From a checkpoint of a small transformer trained on Wikipedia: no biases in attention or MLP.
Each number is 128 + 32 x the weight over its row's rms, rounded and kept within 0 to 255. Layers, rows and columns count from 0. The size above them is the row's rms in percent of the matrix's.

# layer 6 attention key, 128x128, rms 0.0769, rows 77-103, columns 0-127
size [ 78  98  85 101  93  90  78  95 103  86  85  80  97 103 101 111  96  85 112 105  78  93  81 113 107  98 109]
[[153 102 106 138 118  90 111 141 110 131 115 120 146 141 123 112 162 168 114 120 162 152 124  73 122 189  80 116 164 139 149  67 128 125 131  64 111 192 157 139  55  92 145 183 103  98 139 180  94 166 164 171 149  90 143 150 184  89 156  95 167 166 100 153  94 124 198 131 100 147 148 121 126 138 151 134 143 163 140 146 195 129  98 110 170 126 198 195  94 166 108 121  87 116 116 144 129 124 133 135 103 126 124 138  92  40 176 129 144  84 124 168 108 140 132  97 126 132  74  86 114 102 148 184  96 134  88  82]
 [140 154 102 113  99 111 118 148 138 132 202 136 137  97 183 153  90 151 118  95 111  87 155 145 148  91  11 116 131  65 187 125 128 176 103 142 133 135 106 161 150 100  31 108 127 128 129  85 111 143 183 112 127 116  64 180  95 158  94 142  73 133 169 100 147 155 119 172 135 139 141 144  95 141 145 122  71  60 128 117 161 129 105 101 159 106 143  99 134 125 128  91  92 137 136  85 144 168 135 108  76 123 146 134 142  82 187 166 127 114 160  97 179 137 168 113 111 106 168 126 165 122 137 133  67 154 101 133]
 [116 113 171 119  85  58 133 113 175 151 107 105 175 149 217 108 126 157 155 127 180 127  99 158  79  86  71 113 129 156  93 123 107 134 138  75 110  81 152 140 112 154 121 104 153 131 116 194  91 184 125 148 136 101 142 150 144  56 155  70 165 127 170 115 103 110 140 182 104  45 115 129 103  84 135 112 113 111 115 162 139  98 116 126 160 120  92  86 102 112  55 122 136 167  85 125  95 116 158 125 121  86 149 109 112 106 186 117  58 136 151 167 128 125 126 134 116 150 122  68 162 137 142 133  86 170 168 151]
 [122 145 143 133 119 138  76 156  58 108  85  32 141 150  94  48 156 129 165 151 193 139 114 109 102 131 150 115 134 156  61 144 143 120 159 177 128 122 128  93 145 125 152 128 130 153 120 144 142 122 121 115 102 127 184  52 126  77 138 154  96 117  96 149  89 161 115 124  50 105 128  55 153 120 106 139 124 161 156 134  55 146 145 140  89 147  91  94 140 142 129 137 105 120 116 157 170  91 114 190 151 142 132 166 112 131 129 168 112 176  84 117  73  99 116  82 137 145  58 114 141 169 139 143 186 161 140 130]
 [135 108 189 118 142 137 123 118  85  87 140  85 140 182 142 159 130  93 117 155 114 151 114 167 108 129 152 142 170 166 126 118 142 138 139 125 135 107  82  90 158 158  95 120 162 153  83 122 177 112  78 103  97 175  88 101 135 126  92 152 140  99 132 130 140  63  88 148  80 138 113 157  68 178 132 137 116 107 108 101 111 133 127 118  78 188  47 141 214  91 178 147 142 130 106 121 101 157 155 145 143 104 164 171 142 153 110 158 112 139 148  89  67 142 122 114 150  43 175 116 178 159  84 102 182 159 131 190]
 [ 77 109 162 128 140  75 149 140 102 119 119 115  84 129 132 132 138 149 195  86 172 154 135 119 114 171 191 156  94 151 103 135 109 153 179 171 141 146 176 118 151 132 140 169 111 132  92 108 165 161 149 135 102 158 143  93 168 174 166 153 144 147 104 139 129 104  53 171  70  92 104  78 148 113 172  88 149 203 129 120 110 137 102 129 135 116 132  77 116 109 131 122 170 114 120 123 104  98 109 136 161 144  58 124 159 155 121  89 146 102 160  98 163  88  93  80 163 193 155 118  91 143  62 144 132  34 166 138]
 [ 84  96 194 148 145 157 105 109  57  72 139 118  92 186  94 112 101 106  99 165 123  95 135  74 154  98 198  83  99 126  89 167 156 106  89 124 160  70 135 153 105 144 139  64 140 118 103 121 163  93 120 154 118 132 127 110 106 108 114 162 148 108 194 123 175 173 140 118 128 110 135 124 135 140 148 133  98 181 106 155  36 171 123 141 120 152  79 102 105  98 167 111 147 148  99 141 169 128 116  98 155 145 149 148 179 178 172 191 126 132 133 190 147 104  94  77 159 143 169 164 119 126 147  96 116 132 159 171]
 [ 83 104 151 140 132 194 185 110  63 148 162 120 190 156 131 142 126 109 142 151 141 129 128  95 147 153 203 143  68 151  76 128 127 161 170 126 130  93 167 125 163 184 134 152  87 115 111 120 114 111 138 104  91 131 108  63 134  76 167 148 131 116 150 199 146 128  79 125 182 131 157 105 156 101 150 101  90 187 129 135 160  87 117 124 124 142 158 150  88 137 136  97 143  81  98 108  89  98  96 134 101 162  85 155  98 188 101 204 151 130 201 146 172  66 119  81 142 112 145 132 138 162 108 127 155  98 143 116]
 [125 149 153  96 100 133 139 102 131 192 174 135 160  98 153 173 129 139 130 134  67 122 176 210 169  86  76 126 147 126 142 123 120 126 145 105 120 102 125 156 119 136  75  98 129 144 114  66 110 138  74  91  70  86  67 167 104 125  77 108 100  80 171 125 132 101 159 147 189 139 160 150 128 136 119 106  98  55 113 149 117 127 169 117 175 117 172  97  82 108 127 141 159 133 114  95  88 148  99  97  94 101 150 151 112 110 132 135 126 117 162 114 233 155 173 188 146 117 149 153 134 153 143  62  93 161 139 118]
 [125 142  55 126 158 171 140 150 133 122 158  99 143 173 132 171 109 119  78 142  98 158  86  82 129 172 118 141 148 112 217 148 129 110  89 136 115 140 124 106  76  92  98 134 122 164  88 216  93 104 118 125 145 184 156 119 108  88 138  88 108 114 143 113 122 159 138 118 120 198  96 138  79 170  85 148 118 122 113 138 102 113 138 199  86 138 106 189 163 124 124 150 119 152 120 174 123 102 163 156 114 152 115 159 128  98 162 197 147 118 151  98  30 124 157 174 122  88 132  96 172 113 146 177 136 181 131 118]
 [155 143  75 139  94 108 142 133 137 144 178 107 157 116 129 170  98 152 102 170  84 161 110 207  98  86  75 118 123 118 117 100  72 131 121 128 137 152  93 172 207  89 127  78 105 112 145 114 146 150 118 130 157 125 111 179 200 140  80 137 106 129 126 101 165  99 170 107 135  92 128 171  53 136  67  75  91 117  99 121 198 124 112 155 134 125 158  99 126 110 196 103 120 137 109 112 104 161 174 104 132  94 144  88 134 100 108  92  93 161 142 100 185 150 134 120 137  79 140 128 169 180 150 131 100 187 175 141]
 [140  88 150 106 121 176 124  88 100  96  62 115 114 115  61  86 166  91 142 152 164 144 122  79 137 133 193 139  96 156 141 160 155 119 141 172 150 146 184 127  77 164 158 137 114 147  85 153 123 125 133 140  82  99 147  77 157 143 141 169 132 105 133 180 131 161  69 136 149 186 118 128 206 153 117 149 116 150 176 172  96  97 113 155 130  94 115  80 123 153 138 136 165 104 146 117 121  73  82  87 160 120 128 173 130 137  96 109 164 159 158 117 150 119 106 195 150 182 132 197 132 130  63 122 170  62 120 120]
 [147 152  93 104 112 103 177 137 158 202 189 170 115 112 149 175 155 152 133  77 105 101 118 189 142 118  45 137 190  70 182 135 128 107 129 124  81 162  79 133 148  67 102 189 115 108 141 122 109 137  91 108 123  63 120 151 118 149 107  79 123 119 136  90 134 104 167 123 158 155 158 156 134 134 135 122 164  92 134 146 145 143  99 128 142 131 136 153 128 103 173 115 114 103 110 140 117 111 134  92 109 119 126 128 103  89 181 156 104  83 116 135 148 197 172 235 131 153 100 136 146 118 181  76  97 176 103 143]
 [118 194 153 143 163  92  83 136 104 168 143  66 201 131 105  66 149 127 119 102 121 123 127  92 173 135 110 167  94 121 138 129 108 117 130 121 151  97 166 127  88 139 143 137  96  89 144 155 109 187 170 140  95 145  60  66 140 150 109 146 169 146 121 141  84 137  95 125 139  51 108 105 126  56 145 126 146 155 191 146 127  94 114 116 114  60 116  58 118 173 119 142 132 168 100  51 103 132 148 136 177 118  92 106  83 141 131 172 127 146 109 106 166 131  81 143 140 166 160  49 153 124 109 140 155 134 159 132]
 [118  82 200 139 131 164 174 132 152  62 100 122 143 113  82 143 151  94 170 125 139 100 149  87 118 106 196 168 131 139 144 145 151 130 134 216 138 149 144 123 126 123 124 158 133 141 137 138 178 194 155 135  83 193 131 104 136  89 136 166 156 140 114 168 119 160  91 106 159 175 100  64 180 150 113 159 154 142 182 102 110  63 131 118 120 104 160 177  89 168 128 129 169  73 125 144 118  74 138  64 109 133  92 104 171 154 109 145 143 125 116 167 140 142 104 182 113 200 129 136  73 136  90 113 125  95 115 143]
 [132  85  92 143 161  77 129  99  94 136 110 127 153 178 150 142 105  85  76 196 111 188 109 131 152 134  66  92 144 165 156 108 130 130  70  93 136 127  78 171 156  82  96  95 172 137  94 113 156 104 112 120 147 148 126 160 146 171 123 128 148 122 130  60 146  86 140 151 107 115  94 130  41 149  90  96  98  96 118 153 136 103 141 173 178 188  75 122 145  77 198 134 100 176 147 136 135 201 155 129  86 115 163 147 126 108 156 100  94 168 142 111 154 135 121 111 125  87 182 169 160 144 143 153 114 166 111 138]
 [134 158 172 119 107 106 151 110 143 129 149  81  99  86 132 131 111 132 167 110 162 131 176 124 119 142  53 144 113 179 158 176 123 160 115  45 148 164 211 163 117 125 142 115 117 112 179 134 135 195 126 141 139  95  97 180 155 146  97 118 153 117 123 139 125 157 189 125  77 124 155  98 192 118 107 145 125 149 160 194 133 138  82 166 171  66 144  87 109 122 139 154 148 145 106  86 105 132 122  88 115  92  99  83 164  73 150  94 173  93 147 122 163 158 119 169 121 151 152 139 171  95  65 110  69  85 119 132]
 [162 206  95  94 106 132  41 121 101 148 133 122 186 141 170 113 128 161 136 138 107 111  90 167 118 146  71 120 127  94 148 108  70 117 106 129  98 125 128 122 144  98  83 157 110 116 196  78 108 135  72 123  90 112  78  92 140 105 101 142 123 113 165 104 128 122 132  87 130  79 131 162  82  59 134 126  97 158 163 152 151 133 133 115 174 122 121  52 130 171 133 145  91 144 132  32 138 170 165 166 143 110 147 132  86 114  87 132 103 151 129  62 124 174 151  91 107 152 137  85 145 104 126  76 131 160 107  81]
 [112 140 187 135 128 134 134 129 179 104 151 112 103 147 104 107 177 115 157 119 167  87 106 104 120 170 230 174 108 106  93 136 155 140 188 157 112 120 158 130  99 190 149 150 121  96 109 143 139 153 126 105 126 157 170  80 143 126 171 149 146 133  93 180 120 179  90 141 115 114 123  68 216 109 210 155 137 126 113 118 107 116 110  68  77 125 127 169 145 119  59  92 139  86 116 124 112  97 165 149 150 106 138 110 106 167  98  94 134 140  99 196 130  89 124  99 112 168  93 111  66 148  86 117 156  87 131 116]
 [109  87 164 158 185 128 120 141 106  89 111 116 108 105 115  74  93 120 145 154 181 119  70 104 118 129 223 127 129 134  57 187 184  93  78 180 122  71 151 148 102 156 160 141 131 117 108 160 122 120 190 154  95 120 205  64 132 127 156 147 185 162 114 167 130 132 125 130 118 120 106  47 171 129 138 149 141 176 145 171 113 161  88 125  93 170 116 152  93 129 119 123 152 134 163 153 120 138 163 102 144 139 147 123 150 162 140 119 154 124 123 178 104 107 107 109 101 172 132 121  62 139  62 140 129 124 120  74]
 [144 111 117  98 156  67 147 133 164 125  77 179 182 120 145 139 112 127  77 120 180 172 181 105 151 103 132  79  96 140 156 144 147  98 106 127 128  78 181 122 156 150  51 129 141 170  44 137 133 149 147 189 129 175 139 136 103 153 142 126 166 132 136 135 126 131 133 124 147 135 121 115 163 141 140 136 189 124 147 143 141  78 125 105 162 136 128 144 164 151 124 106 123 134 187 102 110 125 109 124 119 134  83 172 131 187 142 120 101 112 154 121 176 102  60 161 172  38 145 153 140 127 121 197 154  27 151 147]
 [133 105 157 145 174 135 135 103 154  88  87 140 149 122 126 127 130  75 170 134 249  71 132 102 131 161 184 153 173 107  55 147 142 122 138 169 146 120 141 125 147 149 101 152 176 171  95 117 150 174 138 173 122 113 131  93 112 161 156 198 128 114 119 197 120 126  71 140 139 125 136  46 152 136 152 159 154 146 149 155 108 112  88 113 169 108  74 131 142 144 102 125 163 105 118 111 162 115 128  90 140 147 139 167 169 180 107 147 145 172 147 131 159 106  86 134 144 148 122 150 124 161  49 110 167  63 163 129]
 [124  73 138 157 119  66 181 107 104 152  91 159  90 120 143 159 143 119 130 102 175 126 139 173 182 105 169 168 164 153 157 111 206 157 153 142 114 116 118 114 156 164  95 103 134 173  83 129 131 125 135 131 113 170 134 154 125 187 119 145 124 146  84 159 138 145 143 115  74 183 141 117 145 187 163  95 192  99  98 128 126  62 129  98 122 149 145 146 140 144 152 136 147  95 183 136 149 135 128 134 131 108 132 143 190 213 142 120 115  42 171 146 138 121  86 152 160  80 149 192 125 154 156 124 128  50 103 159]
 [ 91 101 182 140 121 159  92  86 124  25 133 119 107 175 113 105 157 113 189 125 137 147 151  92 118 171 178 126  53 141 135 177 123 130 127 144 171 150 201 144 131 165 156 117 130 136 136 134 145 166 122 126  67 185 122 165 179 108 121 126 133  87 111 146 142 153 124 106 100 142 121 106 193 145 140 163  65 129 145 171 100 111  89 134  96 114 140 153 121 110 119 176 157 109 110 148 133  90  97 127 138 122  85 118 178 146 119  70 157 134 125 166 156 141 112 154 147 217 127 171  87 152  54 123 158 114 167 173]
 [143  32 137 118 121 114 201 160 120 110 118  97 110 120 154 118 133 137 132 127 207 103 137 118 161 146 182 169 150 135 118 138 168 118 123 151 159 127 115 119 130 137 141 186  63 107 100 171 154 145 182 157 153 157 182 116 123 124 145 132 169 173  90 213  87 140 121 119 128 203 159  65 209 142 137 136 176 132 138 120 148 118 110 124  96 132 127 194  92 147 100 124 152 116 152 167 108  97 148 118 153 122 116 112 195 157 132 135 154  87 135 196 142  55  95 124 125 131 133 157  81 116 101 149 148  87 126 117]
 [153 119 145 129 126 143  68 101  75 179 142  74 150 210 112 164 119 124 116 184 151 200 159 119 144 163  51  97 116 152 119 107 121 143  98  81 170 125 151 161 147 140  77  95 155 130  95 103 179 125  74 119 157 125 104 175 134  99 123 166  94 111 154 132 124  89 133 174 102 124 138 120  54 190 115 137  76 139 159 162 101 114 116 141 141 142 125  93 141  70 135 134 137 160  90  85 174 127  90 129  86 104 122 172 124 107 172  85 115 170 120 121 158 170  91  68 167  88 156 161 171 137  91 135 141 150 133 150]
 [ 93 135 163 114 138 112 164 111 148 100 169 110  65  99 175 180 174  92 159 147 129  66  92 162  81 129 116 217 141 145 152 108 148 184 145  96 147 180 141 114 142 142  70 122  61 156 142 122 172 134 104  98  94 134 143 145 171 183 155 118 115 157 151 109 142 129 123 143  86 130 105 194 154 136 147 124 147  99 113 112 114 103 116 119  63 129 131 119 116 100 181 121 123  77 105 115 138 127 138 148 126 130 149  70 169 175 111  40 156 132 139 118 131 115 106 107 149 131 175 142 106 165 131  23  75 113 133 157]]
# layer 6 attention query, 128x128, rms 0.0825, rows 78-104, columns 0-127
size [ 83  89  98  95 100 102 110  91  81  90  90 103  86  90  89  99  98  87  81 107 101 101 100  93  96  91  88]
[[146 152 126 111 139 175 132 118  70 177 123 112 157 129 151  88 147 137 163 166 107 130  85 135 108 149 115 134 146 204 133 116 151 155 147 190  76 165 120 160 195 134 133 114  31 102 120 171 171 130 149 124 146 135 176 149 138 145 212  98 165 140 111  69 110 114 132 139 125 144 190 133 151 111 149 117 123  62 106 141 145 176 176 108 132 159 146 116 100 155 119 160  99 140 109 183 158 174 181 128 135 147  84 116 172 182 114 130 167 147 139 127 135 171 105 173 158 103 109 145 116 160  91 173 139  97  91  55]
 [146 134 169 137  94 111 182 107 147 121  98 178 114 125 171 164 186 108  70 173 155 112 117 125 132 144 144 184 153 118 183  97 134 118 133 138 137 155 139  73 124  96 189 105 166 119 123 137 105 124 147 147 138  65 164 142 156 112 100 132  86 181 168 164 132 109 134 192 115 142 130  71 137 170 164 129 126  80  99 127 149 167  97 100 164 127  76 197 117 153 101 136 154 151 161  97  88 151  84  94 110 120  97 134 156 104 110 147 129  96 128 156  89  76 108 115  96 125  83 147 119 220 176  57 160  95  78 144]
 [ 71 125 109 143 139 113  46 141 128 121 149 161 137  99 164 114 103 122  95 190  98  69 139 146 115 107 115  85 168  87 111 121 138  66  86  79 168 125 114  88 142 120 106 128 180 129 137  88 122 131  92 173 126 108 131 105  92 116  94 176 137 176 167  91 119 130 132  84 150  95  88 157  75 162 149 147 177 121 129  83  73 106 119 123 135  77  76 157 146  85 122  92 114 103 132  32 171  91 107 132 104  68 127 149  93 109 147 177  69 131 118 109 137 139  99 106 105 154 152 113 194 140 153 125 143  89 126 174]
 [161  93  94 105 116 148 108  70 169 128  53 128  98 159 140 109  90  66 142 141 119 162 124 124 100  61 132  63 147  88 138  92 133 120 235 134 177 177 180  71 108 181 100  74 167 130 147 126 143 117 131 103 152 151  88 161 122 122 132 139 135 131 143 135 128 127 141 107  59 160 138  84 139  84 133 139 112 115 153 145 122  72 172 109  87 104 144 129 181  92 124 112 122 149  97  70 139  93 137 143 181 107 151  91 124 121 132 160 117 132 116 152 153 180 149 107  73 149 127 125 125 106 121  96  49 115 128 186]
 [104  96 128 136 144 150  88  87 178 106 179 183 167 116 152 155 140  69 127 135 157 151 187 115  98 117 167 111 133 129  96 172 142 100 108 114 142 121 157 104  76  93 106 118 109 131 158 105  90 150  77 136 142 159 115 172 114 101  50 151 111  95 164 134 126 183  89 171 147 135  94 179 123 143 132  81 171  76 120 153 122 139 196 140 105 165  64  67 140 144 137  66 101 123 177 137 126 105  81  94 105 105 153 176 152 141 135  70 133 119 134 109 173 111 108 156 150 203 146 179 152  65 125 116 111 124 156 140]
 [116 140 101 120 174 160  99 116 140 116 127 159 171 120 124 127 142 113 145  67 164 158 138 112 100 134 137 114 147 121 126 141 155 133 125 147 145  97 105 105 107 122  81 127 134 191 106 153 102 105  67 126  66 166  70 122 119 147 114 157 134 145 159 107 151 106 107  77 108 113 174 167  39 111 146 124 149 201 193 107 107  56 142 130 107 112 135  81 157 164 153 125  96 102 107 111 132 143 111 196 111 133 105 135 155 171 143 132 152 214 126  52 162 164  99 170 147 148 174 149 118  68  82  80  76 122 176 150]
 [ 92 110 108  93 141 131 121 131 173  97 141 128 166 130 134 124 155 113  94 131 127 156 176  98 118  78 146 137 108 121 143 126 149 113 132  87 147 118 173 109  86 144 100  98 154 133 158 124  94 145 108 149 150 167  90 115 120 142  83 112  65  75 122 175 149 132 100 139 152 137  57 159 149  89 148 103 172 144 168 109  99  49 173 184 130  93  82 105 137  95 120  87 107 129  85 101  88  98  64 208 146 125 136 144 148 149 127 122 130 108 111  61 180 156 208 120 133 183 148 127 141  61  93 118 100  68 188 155]
 [214 126 125 122  75 121 173 145 138 129 104 103 142 101 151  96 130  97 116  81 133 151 101 110 180 100 122 111 125 158 144 107 160 158 190 150 174 129 146 181 134 103 115 176  88 119 129 200 159 130 125 111 134 185 123 159 176 172 160  99 172 113  83 137 128 132 100 128  79 142 189 103 174 103 102 152 163 194 126 124 107 141 139 172 105 149 154 130 127 186 147 171  97 110  49  87  66 138 123 157 195 162  84 103 153 126 150  90 142 158  86 140 150 122 158 142 105  98 121 114 145 117  77 144 125 164 162  75]
 [123 136  52  75 153 168 163 113 130 150 169 144  76 164 118 150 139 164 139 113 113  73 168 168 120 129  46  80 150 115 126 129  99 158 167 125 133 139 122  98 199 113  63 146 166 166 128 115 111 105  79 147  79 171 101  74 108 135 151 109 119  60 141 130 102  83 153 122 171  85 159 110 112 108 100 125 137 151 168 102 117 102  81  58  89 107 161  96 150 100 164 159 175 140  84 121 178 172 148 162 139 115 102  92 110  87 126 161 117 138  86 119  94 176 149 140 110 130 162  63 136  89 119 144 116 138 134 158]
 [142 145 101 111 111 100 124 153  76 187 156  69 152 126 133  65  98 153  75 143  63 133  87 121 122 138 113 158 109 123 137 133 155 126 180  99  70 141 137 113  97  96 145 130  73 127 171 161 240 179 137 129 161 171 216 106 145 106 175  94  98 101  91 132  85 149 200  93 100 103 120 139 161 122  89 145  97  79 119 199 133 121 178 136 117 125 124 133 120  77 151 128 132 132 122 152  99 152 144 122 130 152 100  87 134 146 124 111 121 114 154 156 105 162  47 118 115 134 125 141  95 157 127 191 139 134 113 126]
 [130 109 138 119 140 123  83  78 159  61 134 173 145 107 156 143 110  73  83 122 188 158 192 114 105 105 175 132  86 137 121 122 134 121  85  41 144 128 136 116  84 112 112 125 128  89 159 111  66 142 155  98 158 147  47  95 113 160  81 130  95  90 135 146 195 146 118 115  88 136  75 122 112  83 125 124 148 153 132 126 119 102  99 122 139 108  87 116 171 127 134 144  84 129 129 107 127 150  46 154 124  45 192 205 168 105 138 120 132 130 135  70 137 155 189 119 130 126 140 151 132 109 101  85 144 102 121 126]
 [162 172 161 136  92 132 172 179 110 118  87 132 125 159 115  59 154 174 143  76 126 100 123 108 209 135 150 111 117 131 118 158 101 140 148 138 131 140 108 123 104  93 128 145  69 122 153 180 183 142 125 122 103 146 124 121 138 104 180  85 135  77  78 115 106 132 140 124  58 128 136  56 191  84 109 105 148 174 181 145 137 177  99 141  93  93 194  98 145 134 110 132 179 154  87 110 125 128 155 134 149 150 124  82 149 100 107 110 135 107  35 132 106 137 159 149  64 112 149  93  74 115 142 126 161 137 160  73]
 [101 129  98 190 123  38 125 163  86  92 110 139 113 155 141 156  81 136 125 164 113 151 101 151 113 128 186 121 107 182  89 168 115  89 138 139  68 168 118  93 118 152 136  95 112  95 120 144 131 131 161 142 166 118 201 176 106 122 132 136 128 141  99  91 134 160 115 154 115 154 118  95 129 132 137 152  81  97  41 141 195 154  93 150 151 153 133 150 145  74 118  92 113 110 176 124  92 156 142  66 118 124 114 190 126 102 144 103 123 121 160 170  70 131 102  64 108 126  95 160 121 204 125 197 165 156 119 150]
 [136 132 200 133 145 107  97  64 116  83  61 139 146 147 136 174 107  84  92 112 119 147  87 138 123 105 154  89 175 125 133 111 118 131 103 128  97 143 125  83 135 123 126 133 142 102 123 110 133  86 147 103 157  82 167 171 107 173  95 147 122 117 135 151 180 161 136 154 173 205 105 120 137 167 137 107 164  90  58  87 128 158 121 145 170 134 143 137 198 112 112 176  45 133 171 206 166 142 110  89 123  96 129 173 134 138 149 110 124  61  99 126 117 105 194  98 135 196  93 177 111 162 124 125 108 135 116 135]
 [154 120 101 134 130 174 109 153 129 170 144 166 133 128 124 140  81 134 138 105 119  83 150 122 122  85 112 157 129  81 139  95  95 133 162 140 163 141 100 172 191 118  90 126 113 131 166  96 163 114 121  90 101  64 100  88 115 108 148 143 130 130 152  89 108  59 123  92 127  75 208 171 100  62  56 125 134 107 163 142 194  99 111 128  85 129  85  70 132 119 204 119 143 104  98  31 128 136 122 127 174 171  85  96 158 127 154 139 142 168 138 148 167 174 110 115 133 111 123 119 146 149  83 100 133 141 140 190]
 [141 103 156 118  67  77 152 115 117 148 106  91  80  65 156 131  70 137 106 143 110 203  84 118 114 146 176  79 109 142  98 153 147 150 121 120 108 125 130 138 118 135 156  56 110  73 151  98 154 126 175 130 160 115 216 140 127  81 160  69  93 138 109 117 145 149 161 125  89 175 129  77 152 119  83 167  80 118 126 201 182 199 131 132 126 131 160 178 105 135 126 141 141 112 163 140  57 155 120 131 125 137 130 124 146 153 165  84 111 107 119 151 105 104  94 165 108  89 155 120 136 182 123 157 135 165  80  98]
 [ 98 164 132 149 109 100 114 163 105 122 104  63  60 145 115  94 132 160  48 119 114 196  71  83 132 173 113 113 103 162  95 156 161 104 133  88  84 160 164 145  91 120 134 131 106 101 135 149 113 153 124 166 184 166 208 116 191 118 152 124 120 131  64 135 131 135 162 144  85 109 110 110 117 134 158 180  95 105  87 141 156 201 137 106 133 138 165 216 124 115 119  83 142 103 148 174 108 134 128 125 133 101 122 138  93  92 157 108 149 150 110 185  53 123  90 145 122 133 130 112 109 167 131 167 171 122 160 103]
 [133 115 173 186 116 107 158 110 148 133 107 161 129 118 112 192 133  88 159 142 111 145 134 181  96 132 165 134 154 157 125 131 126 112 111 107  74 102 124  85  78 136 149 112 138  80  87 127  95 161 174 118 128 117 125 143 165 155  66 162 112 149 162 101 140 209 126 138 166 195 135 137 129 216 174 123 127  60  88 140  83 186 135  93 183 144 105 128  91  96 105  85 138 146 186 164 122 125 128 107  85  80 160 140 112 157 148 120  60 121 167 127 145  72 134 115 125 153  93 182 111 151 116  97 129 117  59 154]
 [138 127 170 153 164 145  62 105 129 160  95 128 170 131 107 189 136  84 118 135 110 154 160 158 129 127 122 130 105  97 109 170 164 120 105 145 136 103 140 156 114 106 133  98 164 136 107 124  87 103  94 172 118 107 137 141 109 135  86 206 106 147 124  87 130 135 116 170 176 112 112 156  95 184 142 197 119 115  88 150 132 173 144 141 160 168  74  88 148 102 149 141 113  91 206 131 107 151  97  57  98 140 162 139 137 174 170 130 145 144 176 141 140 147  75 146 160 226  71 186 137 135 180  89  90 172 129 133]
 [127 122 131  92 185 173  55 108 159 119 172 186 169 135 137 114 151 110 133 138 183 144 147 108  85  54 163 149 129 123 155 116 134 137 125 169 164 114 122 137 159 170 155 128 154 162 153 102  74 143 118 116 107 125  85 109 100 141 136 174 115 123 105 139 132 139  85  92 167 110  94 146 141 116 102 125 119 142 173 131 158  14  81 146  59  95  88  74 143  71 123  94  88 142 117 117 172  75  96 161 138 140 133 135 164 129 114 151 136 171 119  28 159 118 134 108 147 117 139 128 176  91  97 105 113  92 165 156]
 [117 113 149 203 160 122  85  79 140 155 125  98 134 104 150 178 138  83  71 180 105 151 134 163  82  73 101 131 121 141 128 132 139 126 110 121  89 102 117 103  70 177 110  81 169 128 128  78  95 126  94 136  90 101 126 115 113 138  88 186 108 108 170 137 172 151  73 151 152 142  86 145  94 160 158 148 172 132  80 121 104 124 147 129 194 177  94 109 174 152  75 100  82  90 212 143 126 127 139 122 120  91 135 177 150 144 165  61  66 138 161 124 141 119 127  91 147 156 135 185  99 147  99 102 113 142 105 147]
 [108 115 173 102 173 125 127  91 146  97 127 181 175 102  96 139 146  48 129  80 172 133 137 130 151  97 157 151 127 121 165 134 168 127 124 164 123 112 134 127  78 146 122 141 148 130 123 111 151 126 121  83  55 176 111 123 137 151 102 157 140 156 166 151 178 167  88  85 147 155  96 179 196 144 101  80 190 186 153 107  61  35 149 150 136  92 101  89 155 151 165 145 118 135 108  98 103 118 110 118 157 112 145  91 180 144 131 101 163 117 110 101 186  80 115 126 181 115 152 137  88 101  82  69 110 128 136 121]
 [ 73 114 144 132 103 112 112 119 100 120  91 143  98  84 146 192  58  84 140 130 123 168 150 143 116 123 104  84 103 170  81  88 150 135  97 126 111 129 104 128 145 141 111  90 174 115 105 120  99  94 105 102 148 110 132 153 110 160  67 143 131 168 192 107 141 160  98 186 154 168 136 176 136 187 104 169 142 103  79 120 121 148 106 200 150 138  88 136 121  97 126  89  97 110 157 115 108 198 122 119 134  88 145 177  97 191 180 110  85 136 173 146 159  92 103 138 159 138 132 145 123 179 123  67 108 156  61 194]
 [145  98 196 177 130 149 151  88 169 113 150 139 130 102 168 209 120  89 134 113 111 103 143 118 131 109 104 120 143 130  61 160 152 136 107 146  78  93 156  98  82 187 107  74 176 106  74  97  92 161 140 135  93 128 114 138 128 136 109 118  79 116 130 129 158 191 141 162 133 125 128 133  95 152 191 137 144  76  71 141 107 155 145  95 195 173 140 132  78 137  89 146 152 140 169 159  83 184 134 108  75 104 168 170 162 158 118 106 133  97 167 132 164 125 142 118 133 149 101 165  62 128 168  72  89 150 116 100]
 [160 119  87  99 153 133  71 150 142 162 177 156 192 133 165 137 145 128 104 174 146  71 160 145 102  69 173 157 103  89 174 133 112 163 147 120 154 130  92 118 111 148 114 137 129 162 159  86 160 137 103  85  97  77  97 118 100 157 131 141 114 121 130 141 155  76  84 142 165 136 155 147  86  90  98 105 169 160 181 115 147  52 111 113 115 118 134 112 146  88 147  48 101 140  75  80 170  61 153 150 170 127 109 137 136 154 165 130 132 141 132  87 200 154 121  97 117 113 178  92 173 137  63 123 103 119 132 179]
 [126 148 163 147 143  83 148 101 180 172  89 167 109  93 124 156 145 104 172  78  96 113  89 159 136 141 210 133 166 176 135 147 106  94 113 131 154 111 104 128 119 116 156 129  43  90 107  75 173 142 144 122 110 190 160  95 189 143 126  91  85 107 117 137 137 160 129  63 153 158 184 194 167 169  98  93 208 121 130 109 124 120 134 115 109 129 120 130 112 178 114 120 156 104 158 132  84 144 144 143 161  89 152 105 107 179 159 136 132 117 157 113 166 133  66 170 101 119 102 134  80 115  87  67 158 126  94 112]
 [100 170 113 116 116 102 102 176  95 151 171  62 143 158 128  33 161 142 102 125 154 104 150  94 162 172 111 119 119 119 136 142 135 110 169 116 168 133 150 180  93 104 155 184  94 130 153 161 127 125 115 153 144 192 153  74 146 100 128 154 131 128  80 142 122 103 140 108 129  91 128 147  82  88 139 136 125 203 158 122 115 131 121 110  77 153 144 111 142 135 148 168  87 142  75  70  79 152 105  93 171 113 109 147 108 114 154 155 181 139  86 118  82 175  64 158 132 138 173 115 175  90  94 189 137 103 198  93]]